python train.py --num_hidden_layers=13 --hidden_size=192 --num_attention_heads=6 --num_key_value_heads=6 --head_dim=64 --intermediate_size=512 --vocab_size=1024 --hidden_act="swiglu" --norm="layernorm" --norm_place="pre" --norm_eps=1e-05 --positions="rope" --rope_theta=10000.0 --rope_fraction=1.0 --qk_norm=false --attn_scale=0.125 --bias="none" --tie_word_embeddings=false --parallel_block=true --init="uniform" --init_std_qkv=0.0266 --init_std_o=0.0188 --init_std_up=0.0266 --init_std_down=0.0 --optimizer="muon_variant" --learning_rate=0.0101 --lr_mult_o=2.0 --lr_mult_down=2.0 --beta1=0.9 --lr_head=0.00813 --max_grad_norm=1.0 --warmup_steps=200 --schedule="wsd" --decay_fraction=0.79 --decay_shape="linear" --final_lr_fraction=0.0 --batch_tokens=[32768, 65536, 98304] --max_seq_len=256 --doc_mask=true --train_tokens=293000000 --max_steps=4874 --dataset="wikipedia_en"
Each number is 128 + 24 x the weight over its row's rms, rounded and kept within 0 to 255. Layers, rows and columns count from 0. The size above them is the row's rms in percent of the matrix's.

# layer 5 MLP down (transposed), 512x192, rms 0.122, rows 85-95, columns 0-95
size [ 99  92  97  96 113 104  87 104 105 108 116]
[[130 129 105 142 128 124 148 122 128 137 135 153 158  98 132 107 146 123 147 114 170 139 130  97 164 137  99 100 136  94 155 129 106 123 101 138 140  90 100 187 159 141 144 136 131  68  82 126 104  90 134 137 155 156 116 133 102 140 123 109 138 166 130 133 132 101 123 127 106 144 154 165 140 139 147 102 111  64 140 100 159 125 120 108 115  87 135 149  68 143  96 127 103 162 120 145]
 [ 86 130 125 150 143 159 119 157 143 152 169 109 110 123 115 111 143 119 130 106 102 152 187 114 113 106 124 127 140 142 125 124 102 142 158 112 123 134 136 131 166 141  94 118 172  91 151 173 102 111 103 151 165 110 102  86 159 159 143 120 143 150 143 156 137 155 130 181 139  76 134 109 147 137 143  72 128 137 110 173 115 127 138 111  70 132 108 120 128 125 138  60 131 138 143 106]
 [125  88 140 198 143 161 120 103 110 133 140 156 158 153 115 107  89 156 151 137 129 178 138 141 144  75 177 118 123 127 150 121 109 132 112 106 173 104 153 163  79  96 138 178 159  99 142 157 140 128 108 124 150 169 160 132 138 146 130 140  83 192 126 144 125  96 123 104 141 142 136 138 110 140 127 148 103 131 114 159 112 142 113 105 114 134 165 125 108 134 137 132 119 157 165 134]
 [136 109 141 105 127 161 130 149 147 157 118 138 118 109 174 105  94 141 134 115  98 118 139 124 123 104 157 147 148 130 155 111  94 117 125 116 132  88  83 167 114 148 102 141 152 146 129 132 118 139  70 121 149 117 164 110 182 128 116 122  83 101 148 126 106 103 113 130 103 169 130 108  98 155 144 165 118 161 107 138 120 127 126  89 139 118 170 132 101 130 158 200 125 141 120 117]
 [119  95 163 111 159 127 156 143  86 101 176 138 101 125 167 146 128  99 145 120 133 146 144  86 138 146 168 138 138 152 130 114 161 172 158 146 104  89 128 110 160 134 133  74 145 101 128 110  94 121  91 124  66 155 113 128 133 139 141 104 135 119  98 158 112 124 105 146 134 120 157 176 143 156 105 132 116  86 133 144 122 117 131 160 195 112 127 127 133 135 151  74 143 137 143 150]
 [139 132 160 135 105 154 103  86 145 157 137 118 120  69 169 145 144  60 164 104 152  79 118 110 181 141 113 117 114 152  95 103 156 130 101 118 144 135 119 108 126 124 128 147 134 112 124 184 113  85 110 155 159 107 135  94 156 135 126 180  94 118 132 145 176 165 134  76 111 114 144 130 116 124 153 110 110 152 134 152 133 141 135 118 134 133 218  85 110 150  85 112 128 110 122 153]
 [ 69 104 190 138 131 122 115  60 127 107 111 121 137 116 182 149 133 159 177 124 149 162 184 126 118 150 140 144 126 142  84 111 110 148 104 133 120 119 159 144 171 133 114 107  96 149 100 122 111 116 120  96 141  88 113 166 156 120 168 147 144 106 118 117  99 139 161 134 128 102  87 114 129 161 140 131 135 126 139 128 150 134 117 154 149 134  96 134 154 154 102 111 156 119 113 162]
 [104 138 113 152 158 115 109 136 157 162 133 118 174 127 160 114 145 103 133 138 145 118 126 113  91 156 175 120 163 159 141 148 151 133  97 144 101 100 154 146 121 124 131 128 138 125  87 134 135  83 133 133 158  96 106 152 181 127 122 120 153 120 164  88 196 134 106 108  91 151 127 143 115 120 122 138 148 109 149 173 168 156 148 135 109  93 148 185 119 126 110 163 118 105 124 119]
 [ 64 103 151 168 142 152 137  77 135 136 135 122 143 161 116 110 135 124 109 154 131 143  97 128 143 139 152 163 108 133 110 151 128 144 113  87 115 156 140 108 143 127  80  97  83  92 145 136 134 151 115  97 137 126  89 141 139 109 187 130 148 116 142 112 120  99 137  99 132 151 130 130 111  69 176  98 125  88 135 152 116 131 149 150  75 114 107 137 148 130  95 135 132 110 137 162]
 [155 119  99 132 151 165 116 106 101 150 138 181 166 119 100 129  82 129  94 131 115 123 116 109 151 102 140 109 163 139 161 149 108 152 122 167 102  63 138 153 110 156 146 137 148 112 122 151  91 127 135 149 128 135 172 112  98 105 114 150  97 122 163 160 112 155 112 141 124 147 120 138 102  60 101 102 118 161 115 161 102 179 130 157 154 120 127 109 123  77 136 114 107 112 126 151]
 [149 181 165  92 122 107 109 131 109 132 124 116 154 127  79  77 171 164  89 111 122 195 120  96 120  81 125 117 157 142 147 136 116 108 127 149 163  95 139 124 170 130 125 157 150 139 114 145 116 131 123 121 123 114 116 102  75 135  89 140 139 110 106 122 191 131 135 149 106 181 122 102 132 119 156 122 122 138 123 166 118 127 153 140 152 146 142 140  84 126 124 162 168 134  91 134]]
# layer 5 MLP gate, 512x192, rms 0.178, rows 86-96, columns 0-95
size [ 86  94 102 106 102  84  99 104 119 118 106]
[[156 112 143  74 135 115 138 128 137 100 156  93 103 164 119 151 122  99 134 115  94 135  98 131 154 103 140 159 177 121 121  72 123 129 133 145 108 169 106 123 118 118 116 150 160 144 130 114 141 109  91 158 132 131  44 146 147 184 124 137 107 102 115 117 152 135 118 134  99 137 139  83 118 142 131 149 122 152 105 159 100 182 116 123  97 146 135 163 118 155 119 138  80 112  99 107]
 [102 177 126 154 183 144 142 140 169 110 116 102 123 134 123 168 110 114 130 131 126  89 163 130 162  61 154 140 132 131 121 134 159 109 109 100 125 141 174  93 119 167 101 162 125 171 107 135 153  67 119 121 125 135 110 124 157 129  78 117 130  85 169 148 140 159 144 165 130 147 127 108  93 157 127 134 128 103 153 120 127 126 158 139 131 120 124 106  75 156 131 104 133 126 128 189]
 [ 87 104 103 123 148 121 120 117 129 115 140 141 129 122  79 123 107 138 123 142 143 126 115 119  95 102 145 188  83 179 119 155 150 112 127 107 116 154 132 132 162 135 134 134 126 130 106 132 139 131  91  90  99 129 107 156 142 132 139 124 148 151 136 104 134 122 153 150 118 152 117 130 125  68 137 115 120 119  92 125 130 183  97 110 163 142 139 164 129 111 172 132 116 163 120 173]
 [141 144 129 128 125  77 112 119  96 156 134 113 128 131 170 120 168 164 160  85 118 149 134  94 127 131 119 158 121  91 109 130 133 176 133 125 103 117 119 114 146  75 164 134 117 106 116  98 153 132 120 157 124 116 123 133 111 150 112 130 146 126 120 105 126  85 121 160 120 125 116 164 121 168 158 141 124 100 123  73 109 128 130 185 138 113 155 137  82 109  87 148  83 130  80 131]
 [114  97 153 107 142 106 121 119 127 130 109 144 120 101 126 123 138 154 132 106 166 142  84 104 165 148 180 112 124 155 147 117 139 140 122 106 136 125 135 109 104  71  96  93 146 119 119 111 139 127 149 154  96 133  93 140 132 114 122 152 124 140 126 143  98 112 113 159 147 163 108 131 132 124 120 142 109 113 145 155 159 146 152 121 138 162 110 131 141 119 113 138 176 137 147 151]
 [115 166 118 146 102 136 133  78  70 117 182 134 135  98 108 124 121  90 109  84 103 139 118 118  96  87 138 187 122  78 107 111  92 142 141  64 158 146 152 106 155 107 146  74 113 132 125 151 160 104 109 141 101 113 137 180 134 162 150 138 103 147 129 123 170 152 148 112 126 132 127 156  92 107 138 154 152 106 125 157 127 141 123 131 146 196 122  83 161 128 108 135 140 102 133 117]
 [ 68 133 151  96 106 137  73 134 130  81 101 153 101 133 162 113 145 119 134 154 119 127  96 112 102 108 194  91 143 133  99 100  87 105 118  84 135 169 143 119 120 161 125 144 106 133 144 112 114 138 152 145 145 130  95 101 104 141  75 167  76 136 123 139 119 143 110 174 151 106 132 115  98 114 182 120  82 120 120 139  77 127 123 136 131 138 151 133 163 101 125 116 114 135 132 136]
 [ 89 127 135 125 144 121 127 123 103 117 115 122 158 100 113  99 101 182 141 105  82 140 155 102 121 129 118 114 140 133 141 116 105 116  80 105 120 133 173 130 152 151 130 132  98 127 158  85 141 116 143 159 126 149 158 156 104 193 121 133  92 154 129 153 204 123 101 139 122  96 150  73 135 132 142 134 106 149 126 110 112 112 109 105 171 124 159 147 152 107 129  94  99  89 161  97]
 [153 174 135 109 175 153 136 135 128 161 148 109 115 131 169 110 147 130 134 106 149 104 137 137 149 144 111 138 119 136 145 110 100 151  97 161 111 137  91 159 162  89 137 139 124 112 124 142 124 140 134 136 122 133 122 111 118 162 139 153 148 102 115  81 175 103  99 122 153 132 118 172 129 146 151 137  52 141 108 103 120 124 151 107  97 140 124 121 181  96 165 166 104 154  74 122]
 [106 131 138 188 118 162 137 137 107 115 155  91 147 112 181 163 127 120 111 162  93  67 131 175 112 115 135 173 153 125 116 139 142 111 168 112 114 159 139 124  99 146 110  86 110 125 117 119  96 135 119  87 173 111 131 102 107 158 112 145  89 163 134 122 144 147 141 177 142 116 107 117 115 157 128  94 118 134 101 109 120 149 146 126 102 136 119 180 123 135 129 110  58 143 134 168]
 [ 88 105  97 137 127 147 138 147 151 110 123 111 130 172 127 111 143 168 104 137  83 127 139 118 123 140  73  84 113 143 123 123 136 146 121 108 131 124 157 101 110 145 142 116 111 139 175 196 101 128 102 182 118 134 189 144 119  79 134 113 136 138  84 164 114  89 160  89 107  89 128 152 113 119  97 128 120 112 114 120 152 105 121 131 104 150 116 109 109 120 134 137  90 139 133  90]]
# layer 5 MLP up, 512x192, rms 0.165, rows 86-96, columns 0-95
size [ 87  98 103 111 101  85 105 100 111 116 105]
[[103 115 116  94 108 128 120 118 128  74 148 111 129 114 121 134 129 113 130 111 168  77 157 131  96 119 168 177 110 112 117 108 120 130  89  88 120 137 150 108 100  98 104 150 105 134 158 134 127 126 132  80 138 171 130 155 102  94 152 107  89 151 103 113 106 105 157 105 150 143 136  93 122 173 100 138 106 156 132 125  96  92 105  98 187 152 110 171 133 143 130 142 116 127 163 111]
 [149 148 117 170 126 153  94 149 108 137 121 122 159 115 148 103 152  98  90 104 159 107 109 126  85 158 136 176 147 113 113 127  98 143 133 162 113 125 102 152 110 146  88 132 133 109 156 111 139 152 153 162 102 171 142 109 126  99 165 144 116 143 118  89  90 106  69 132 100 160 121 134 121 146 204 115 136 127 112 158 157 126  86 168 121 120 112 140 146 135 127 152 133 129 110 140]
 [159 137 149 135 158 131 126 137 157 143 176 130  90 155 158 105 171 122 138 152 124  87 141 144 140 112 169 171 136  71 119 138 123 148 141 116 134 162 146 135 121 129 127  95 151 142 138  99 126  84 145 128 162 106 127 124 112 181 127 102 103 160 125  93 138 160 103 153  50  92  94 141 132 108 103 152 119  70 143  68 142  82 132 125 157 157  78 163 128 108  86 169 131 101 115 122]
 [126 103 127 119 143 111 118 148 102 130 135 137 131  80 152 130 119 165 116 124  38 128 140  92 145 144 124 136  95 134 142 149 168 152 161 126 144 119 139 111 147 121 127 132 145 118 128 124  62 169 148 163 134 114 117 145 107 157 159 120 120 109 143 136 165 158 127  60 119 131 149 169 101 150  98 116 147 103 107 111 108 120  82 160 127 104 138 152 125 101  96 133 124 103 111 147]
 [155 119  84 133  91 178 128 103 130  92 150 132 112 121  71 117 109 100 113  99 135 171 160 170 124 159  97 120 105 132  93 139 120 126 135 134 145 123 168 109 129 179 111 126 123 129  86 131 161 116  99 100 152 113 142 128 129 136 174 124 133 110 117 139 115 114 170 118 138 104 109 131 171 116 132 154 175 183 141 121 115 141  99 121 123 116 161 120 116 127 114 113 144 178 160  99]
 [104 144 160 152 109 125  97 147 123 139 104 145 121 115 127 145 116 155 109 112 147 163 142 104 130 167 128 129 107 118 122  88 103 156  99 158 165  83 118 157 126 115 142  84 163 138 123  99 106  92 130  80  77 163 101 141 105 127 134 141 119 133  87 169 146 140 132  98 140 128  99 140 107 145 141 122 150 127 135 123 142 131 101 120 156 142  98 122 137 120 164 142 140  92 172 129]
 [116 126 121 128 152 119 123 159 113 169 103  71  97 108 124 110 130 153 116 133 146 121 143 174  70 143 161  64 120 126 113 134 139 139 129 122 144 126 171 141 150 118 170 155 120 122 129 131 124 138 134 113 129 125 124 112 170 120 184 140 134 154 137  76 138 155 128 138 126  90 161 145 123  88 160 117 143 159 107 104 143 122 134  91 139 128 126 115 166 130  99 138 119 155 127 136]
 [164 148 118 145 116 149 118 110 162 141 114 148 127 129 139 132  91 129 152 149 104 108 147 100 126 110 173 136 104 134 158 134 170 147 129 142 137 125 163  90 107 155 131 112 171 146  98 150 110 112 170 120 121 131 114 113 145 104 115 152 137 151 141 114 100 141 142 111 135 143 145 140  83  89 125  93 132 134 123 136 155 105 103 105 146 133 128 106 136 158 148  80 136  64 138 166]
 [102 121 130 134 170 121  84 121 134 117 156 101 195 141 143  94 129 119 112 108 116 135 108 111 131  98 161 152 106 161  86 136  99 155 155 138  84 161 121 112 136 126 104 126 137 173  84 124 131 156  92  80 134 137 128 107 122 109  98  86  95 106 125 147 134 165 166 111 114 136 102 176 125 141 134 145 119 129 111 120 146 162 153 152 146 137 117 150 180 138 133 122 129  85 117 134]
 [111  81 146 117 147  83 119 162 149 128 112 154 142 121 180 105 126 155 141 117 109 125 113 111 128 174  87 118  93 102 126 130 111 105 117 134 145 118 174 115 121 123 116 146 162 137 150 108 115 122 140 154  94 155 119  78 112 105  73 107 128 147 137 126 126 123 170 107 166 182 126 145 186  83 130 115 118  81 141 148 115 140 125 107 104 158 148 131 176  70 149 158 129 105 129 142]
 [120 119  91 133 136 193 147 139 118 163 161 121 143  97 123 129 104 176 117 157 123 138 137 128 118 142 121 136  99 126 145 119 143 133 152 105 130 158 152 141 137  84 187 137 129 126 125 117 147 130 103  94 125 161 157 162 149 109 122 112 121 123 118  76 164 139 128 145 124  86 140 121 154 125 174  68 168 125  88 142  87 106 149 158  57 134  97 106 119 181 131 138 130 136 170 128]]